{"n_layer": 14, "d_model": 256, "n_head": 4, "n_kv_head": 4, "head_dim": 64, "d_mlp": 1536, "vocab_size": 8192, "activation": "relu", "norm": "layernorm", "norm_place": "pre", "norm_eps": 1e-05, "positions": "learned", "qk_norm": false, "attn_scale": 0.125, "bias": "qkv", "tie_embeddings": true, "parallel_block": false, "init": "uniform", "init_std_qkv": 0.0299, "init_std_o": 0.0, "init_std_up": 0.0299, "init_std_down": 0.0, "optimizer": "soap_variant", "lr": 0.00511, "beta1": 0.95, "beta2": 0.98, "weight_decay": 0.13, "lr_head": 0.00799, "grad_clip": 0.5, "warmup_steps": 200, "schedule": "wsd", "decay_fraction": 0.759, "decay_shape": "linear", "final_lr_fraction": 0.0, "batch_tokens": 131072, "seq_len": 1024, "doc_mask": false, "z_loss": 1e-05, "train_tokens": 273900000, "steps": 2090, "dataset": "wikipedia_en"}
Each number is 128 + 32 x the weight over the matrix's rms, rounded and kept within 0 to 255. Layers, rows and columns count from 0. Numbers have three digits each.

# layer 3 MLP up, 1536x256, rms 0.114, rows 1188-1213, columns 0-127
120098168113104115133115130165144135132097153152125085127092152158123103134183093153148146169140146090159118144131107051083152165114148125114136083179070113060163135195126123185187077122120075165115145152166126169116075186196067120145174152139180140145148135137108107116141142094162089119134110051188135194106160160125090160109146100165134150212144097096075162117090119166055145144109
148152086195108163109145133128157119126109143159142091083071075116185090136093149155073131101201147158158122094062105048112156138092108097129130148138103111061097112118134119157143150163132201176089136129164075190107172145160090139147123121126163129107136135149119148122131082147088129137130104165160140184129170096086128125128117193133149166151137124108186119210089157208123092128139
095156153056094138126149171127145120092120098124163140135092213121067140124096108090113120128157104138093085144068200141114186143181062111142186124097148165128078135136144147122162111118073127112103146113133115150112118089086124080199066173119116132167111100174126102198106125159129149173160118101113064125129198206164129139111124111083138120096155087081091115121089113109167148186132
162152134114127087164152137140146129153136129165158122088134093136098174099138143063138139110138130115105109145184090138173136155147109098134058174107081154183121084139111135152142070105156119096097122107111143156122100094132086135170142081148180141095112109108176133102143099102135097028119129081119147167180101117122176146075153060138150113086190094183116125120122100132121124119134
153111067113131141150099229117147144139061096133153128134140082125158141115132128133127128087203161149115101155058176139159164129168094172159119157210125065147090099103164111139171122155157126152091143087143144115076133140180157096125148110109201066143108151170112123125111150089138101162130092145124157148140107093070136113153100154156173140130145137086138118152159108146106113061106
088117081129149086117109137139098117144186129111141147154095100094148093111157134183097146138120090185138155127141073187080125106089187133089169163074151169137100083151164205151116180158137111122109134127153171123098076069135131136142101145124120101134156164122143088128217146117087157139070096139094166109079130110076167108141127158120132135097157132134127105111117160142132147077100
084054177171114147125097138139079136125108127103096123115107170155125089077140124041150183084133162135136065106154115157161183136148102143069151127077176153093152102159183146157114145103160176080084118141123108135127167140151145117138138162129122115146123132105145176084203115091139118105109090108094132143089163131115204065115134133188125217146124141124139162161122132114114122157143
151178099138155167137167084154086166177176139101152122123172193136118140165113152107150194090138095101054112148111192132088088078173174121114158123041163163130145114125125152159106164138091154122176146145127105131144166216153171111159161103095153192124088148081131146062097153145145142138120077053119132107110122146129068088071187119121116146149141156090125127151156102112128074153069
163139153161107164129123086162095125133144137115180087105106127149189095125112140124115135107132157160083155104097178155123127104175145101159114130108116109143110144156085083169108140083106143118104100121119130105103122157148125128111145120130138102125122099159109143099081149127196147160130121093122145105120153141092085086099162161139199131105124128169096127170158145096105181082132
165213139097188132132097066152110157106141140124084119137057163106098160140109154120104123158148093096101116080095129064183127157096117070159132094132135166133153145136163154145097180154131089121123127135126147177128205136116165170062108136104091109119166112145117104139117103107163036110095113149082120164149205141042132085154156125171135176100174126125092124143136095161151163044184
103144150147133192091135122165064081127119149112127133087124099176135119172106116141147132078091128148117094112115106096150125151100075109159157153108072067140117077165180114106146097151124136076114164052122131155131086093116101133149086144131168141146123177137128125118141142127113103141153151100121158074163168130143146073105144142118120103150132204173113094155121143157165124120134
173117162130119167151071154151150112153117110102169098114168159143094160082133104154132135053147132118094121151147155075108093130056138115145148145097141121039114106212108127109087123187114178117095127130107061129161126153128101142107110128197105072093170151236085132149082181103133072128122163153144191108085119117142196149212145170100161124133146167148137123169172102101101175176135
160059137131113142112110168082186148125153137128075069114157125123126138074088135116147149108126107141118157159099100078051143138093112137175094148119127108118156126142155112102116134189107089138119175075161118155144131118140107104164139108197112117146076107132088018101158138135075100097112146091088166122151110157164117123148123136144120138154165120163150102213123073109092109105093
148116113157096079112055053111142181155111096148086112204176116163141081121092152147119106120094113073098137021094126088062133126067095186128149111153148130173118182113152133153151179196133078150116120135168126178099143168102143179151054093166080048153181175118075072108109144087124104158099111127175060090129090098139118057100074138130105085116071122156099188105160123116093150077096
100106105136090182125109192148126079113123133108098130095139133153132160068126159136154128099134126133145109138081160112129137145109110138122138173116114131150119107139192100127101052095104160124123141122083177125123130105105113095152123174133182167123198134100082170058094084177124163208139184110116126118171146119186152159125146107119129107159145125166136110111172137111140148117107
145102152165065139124133140138149092120149085105128128153107163114119204178152158143080151113096128069112159131115168085154138140103120103110162191108115122097117164123118123155131181140146123132140127101139159152100097121090154096126134139099155156152132137194136066197172111087102115146107146104151208149114127128107144163107069096133145106160106144101153108162160139192132166095117
165147141117129101140127127166138117128184116175039161117127101145070123179173098095170081120089100161079149151085124158130114138166068159172069126148154115113057201192119072091069120067125137139089104109100117110120110128143163133108113121166119127117109082123117153056185143172150122119123128137115097135121143091188104118172145171195136105160169149101091099128058143119108094156116
117077202109093176136208133071147131104175090103108130084153110126072059160130186073130128085173113172133178177118125086078090151148090137179119136136155188147111165110057119104107118084125122125166119104115120113062119105151066146096154122094125068162120145138181096145133163074165085088118133090100132191085172087172151145151139114161126179117120160144160171186197129163156067172091
064161079093136126131102146104141238152158111132108180138192170083106052139123140090199118144117068181150106170098124122061138133232119193084179138066136191166086081149128091160195116108186149063155138156154175063114112100097110117156203124122069120174206156171097104169158161033101065189112120130084117123136119120126156153118148087214094157141154128078114082133164068036115119160096
149100091094158126112108109171126092115141101160098100167138164086113115137134161106099114147183108203104048148116131103094120193152181153135111084172145138173134136125198113151096085102109150165122171140155144125048108141096128139173097143077109147131142188121132123050121081103171100173126142123131111101106157102125133134066142148098158075147097132075128092161119155183224152161138
079177149095120170132099140164190128111125143113121136138182222130156130137075089122059171170077090101130140127098067127110179121098131142145053138142094137169090130126100085131140118177123118133105141115148124115112166074184099164133113121123129096158146119115149111092106125113098157108122115133114074192101087147120054137129076081164087114152188139119154146067150097107202132094137
170109131114137144147154143125126106115140141101120110130148184103126137123129076086162006069108133183115115123118115111108160206122119096145179138159140133152096115128070158157126135152100120149099130140183169153106148131147138120082131109152140142124146112080090139092078079129082118135133124129124131113084105135139142091147108134159087123140132144150161174086160123093174138127115
100156120119155197090145081092132080115138152169129122110134076129140144170105133152105126100166085097122083085124107122146108142107157142121124110177109052146141130083141117107103103138145073202115138178126155136163137095119137122146110182145116126147113128120143102117155143102114106109133118091177110121128077101147148100104129163123096133092128183078138156119183114138122153089129
127132156114100110132099127214195125121198156116152127105141132156159132181106141136068148076178107173121100145126105095158119109168157072152153111122110149100058112114124160135110147188113106098137160163160154130110146118178155107153108155104170115202139154091146057127151100138151099145157168124097108133104176102106107127104114150097074051072177192119163101169098154161170123130123
121156116168124129099049155170168097168175141127078141114064163152101132152156126118130116092169149084109150099125125107143162154101143136082145152127082068141168186076097147113106111137145195125126117128113143093196083171104221170157150124103157143167084118063094102167172136128127168159182119114154159183132122137104202193076174150147161119142104151140130159124084110130115161172093
041114125132098126149072163068112134189211119176060163072178123146122153075093023137132106103109068114118114078089088085070107175178153157099149074132085157132120085193159139090098116181105071121200183094125099127133142097163120155110163144123143108114189152184119122145199147145145085228076168054160152118092131175098203180128092155126143065114112116048149067156049105129109105143087
# layer 3 MLP down (transposed), 1536x256, rms 0.106, rows 1188-1212, columns 0-127
123101098112108116135130104104132153110105093142137135153110071029119176192098213130132148141079115151123104168161151125136122075161141139167101110170169087081097130158157136111139076126146081073159124145120088129112188112136185136130162089086074116118107126135156181161154108099164112142169100145138113181117208192134143096120177158142136143112157129099123151101145166069174112124093
099245150116179120127140132108139176153157183106129136157114112174118126152084141154120145134122061146163186110132130180115131069126149113085100139163149081175152156152098096089136122114108160095185166151120104127161129134201153140120127096165120118222119104150171104161064168144113158109114107154142104125084119068121143083116148144116105121104078143143153173131158133182129096103137
146170120135131103113154112110077134151098138092144126125125111106156119067091093112182171108153156145146124176050159144128164177145109104087183159118076135111172154139140097122115149128153163119147111102139138137174083127158113170174146121120121185111148146109118163158126141158157216148134155118189085174109111123127155097158096147128189121120119122123083160099143169144161090123106
088184119141111115151123113106131141085121114118087137189164082149117049165122143152080114122127120101164115092126113119117141155160106113109131170128183148143155147126161138128097114168127148094143147123149089131135064165132139134125139172124107162106126122105140149118149170109140142125182123128136178164150161160104110142143115151122123113126116136114132152162109091114130114130091
137110121120169092060101169117164148119138125086194146135162118104094173059116102119196102106140112141077143116184080128140128168129109092077111068090098088146113115134168164120093168100135148144123087121192099125103114122140107197134091114134144161153144112123123136096172120106149138119149106089117097183137075130150167120115142157119177125155104118105110129088175159136143136111093
155113181152114123186165138115085100110167094171154048160103106098097124138125059129176156094094071121087154096199103152142115110158186146121124124054133144075133092158184115172094200136188134198150173095177144112200098114129170147141108139112144124107092079145128213117120089121090123081119138107135141133119089150089079101099138104157106093128171119135095126147136139184089124139115
119118099112156140152164129115103173126155158166095168064108142115044166124119151155101107170074160144107106124126099132191175076171164107150090151126105086116141129122055185113140105082117157104117131155111109154096060135114131107094161089167125186163069115171154078124100128149101083129124150059141124101109116077095145116123141121156164125156159154115146067152132114119157126092084
077092112156138178126092154157155115157145169120127150163120115166125131127179156139110192120183146062172094169113140076130117123118128093075123116141147149126178139191124141142126092115129161161069171088174120149145102136092126146086094050148131147163099145114212099134226068151138171156142153093133085142088132156105206104096151162069116101107136133088109139198089129081204096135111
110107162129135116130138137117119128162120174151053078101111106129171117125158123098099138069117160133083135059077161108077128117151105106138100126144126161138131149092092129137148134104093165084120151127169135120108117131116103122189167049132160089123153084071129214119108114183135132079109170177198152102129112107101185113158142110154145130143159110124130145108113084117171109131128
164126122156091147174131144141104180085138096129106063151115176111080118097104139116149082121099161188134130120147112154123186168137125153133160074084074090145123131140119130123173102145132121128137101177142146194131078154109157080141118101131135158148142096166122132146108143150104105110147093105125165111127154102106097092144136060124136101153118089099163142141092160143137135169104
098133102151135109127075129195087134195111146131089106151123092128138167166088155143172215160133171167164106074062109083083118103131228163085138113114123069131108139148165132129129128106137106090099126133137096142118105156111187081074127136151139151180156124157135110164132088136132109191085119111134138143137178132093136130090084142104083147125187168121157110144130134086053128111151
113088117134179123103150075156091123107097192117135126166111158159178125167095142127095077184088111183188124137105114184194134151151121116107116140167079078140113135110067156084158110130114143060145137159107105114081129119112136122125175168135180156148154124149145155076157108144116086156152099149062079124184160105145092047057107098100139102122113050103134127123104097179101150116088
147127119089108118074123143104043095121137119101217143122143135102060175159133102120090145137138195057107097111124132186148124160117155108087129077131103120128112116135133167113139077126124126126158069093106122118125169176105134142102149107085093100107122109162189170128125138083135142128164133122155121141144143123097139133129170114121162122176175112120085176097067148121154104177149
118141130124111178147155153095095136182111116086116096125115127125154157116154154196146161145092126074136165085122122185129126112043137136102162144131145097117096138125125176124191054113124162098123147098072187123124167135107087125131195107075092169099182166071135139149150126053137123097133133158145124106120131109119145123100089124132084108140136225123106120135118100078099136124092
145129112136124087161149170144112130138098129129144164160173119083107003132120138114144132144142101096147151099112140152031108084152127098172101100142119141088151109124145131132112127177144183110157133103143112166125133089100149141107160067124124124121148113156184090133125107066117126127110118172136102140108129107095106166115165145135122119131087109068099098133124103131142157072138
100091179129146150149078133128108168083120106106089114114051150116163103108121100120107138095165144130121080128098122164107174117151069069121200131076083149114135120158128131154151127140156132147121078182089170196091119145112089178167137162116225120119159151122108078109154113149131140103172161140087097101137185112079182137122131112147108120154149132135089097076090072164171036077054
088139146191169096136152109133131156082057154157112141148124137117112132102112098142098182145180091076127098120130193128102064121118120126156153120114121111141188085130131134187117072171174111124144142145134141162176119145076087165131126193124120153113190091155097133093081137136152108166127084100152144115134147132181091134099132118143186156123127156148111076146120123138131119100124
086085098156161122126162139142105185121107150144116160091151129106137102175140115134118155160103174169181106114125132111114159087185100149149147087109099087198178092134094140061109141213123140125059104162073124169154210145138126099164172117120131151159106108165158145126106156163163137211158110171146111073143155080100133148096175177079138123089121149134153103142131123121130127101161
091150112146133032101135103084122077142111157141195083140160190103196206136120097150139101132138161132103118134125125102194113139082114099082220206132125143120083136150105170122148153118152142153067183134095123131221184116182120134144161130101122064079090113144151188135141149145130144150164106124132087138094102156119120039168150171122099095080146138171120123164170106157144181146166
143158125127132115063117129128112174127139126142049101070112119117142126153093203145101102116112152131139178050141092099118111049174112140138154155153159113103179121098102131097115127163105133094129136182161117121111110146176147139122142061096073086102123089118163171151173090150136084109165142144071190091156133125123127152170139102221156170164142150195134083140157139065064092102169
116115197115110168151151145125101096056066106140119176097136148121133085138122072122091147139140138119117131140120166101103112162125154113165150152121103157037120175099191119115150132155146094085135066137165159122104112141139068142202124119103106169147142125115138121140166123144121134104048124120134177191076169175133109123107128145119134160148095195114120139095160142103139110111075
099130117138125100196142132140102145134161157108143131134153125147126187103144162129117051167161156155181156151149086153116174177111154110099152083188141159162172088133072089119094057133130119145148109103087094166131137115123125198109159134149137136150132113155116103106144168102102176139118084085098085172139155059110123114163127144140119116107117105086114142106080103120153139149135
131121141117162110120116085138159113134117169152143113110138144151069102129106167083132176089117137078118128152175133124128164155121137139126078136157151094094129135077104105143114141108165118189112185114069088101120142156154118184138107182102126129072136104117074140155134091084106113039120139143155118145098078169066089108119143138119175128104200169138085164164139097168119109119139
172129065145154101120136150163059141110128124128133242111082110119152072116136148174180148164127129147135188118137112128145125099127084175109151115117167127123131060116112151172048097102105133147076155144079153127149183072159147142122164127122100079112138086102188135137138141168158110141135108147141094077145162124121089145150138142122148145161087132170128083095139136105144105098148
097135138147167084124065149107186177126111128110151146125047151162110096133117043127068123089197013139145075221108121164134149152098184165134103108123127123125114077116154114122158120122120121129059132128146163167134160083153110169151139108110083128091128114118159130154141107098112136071125144153071120150123097140132132081120156197109096124126071181195120126113120091147124103124183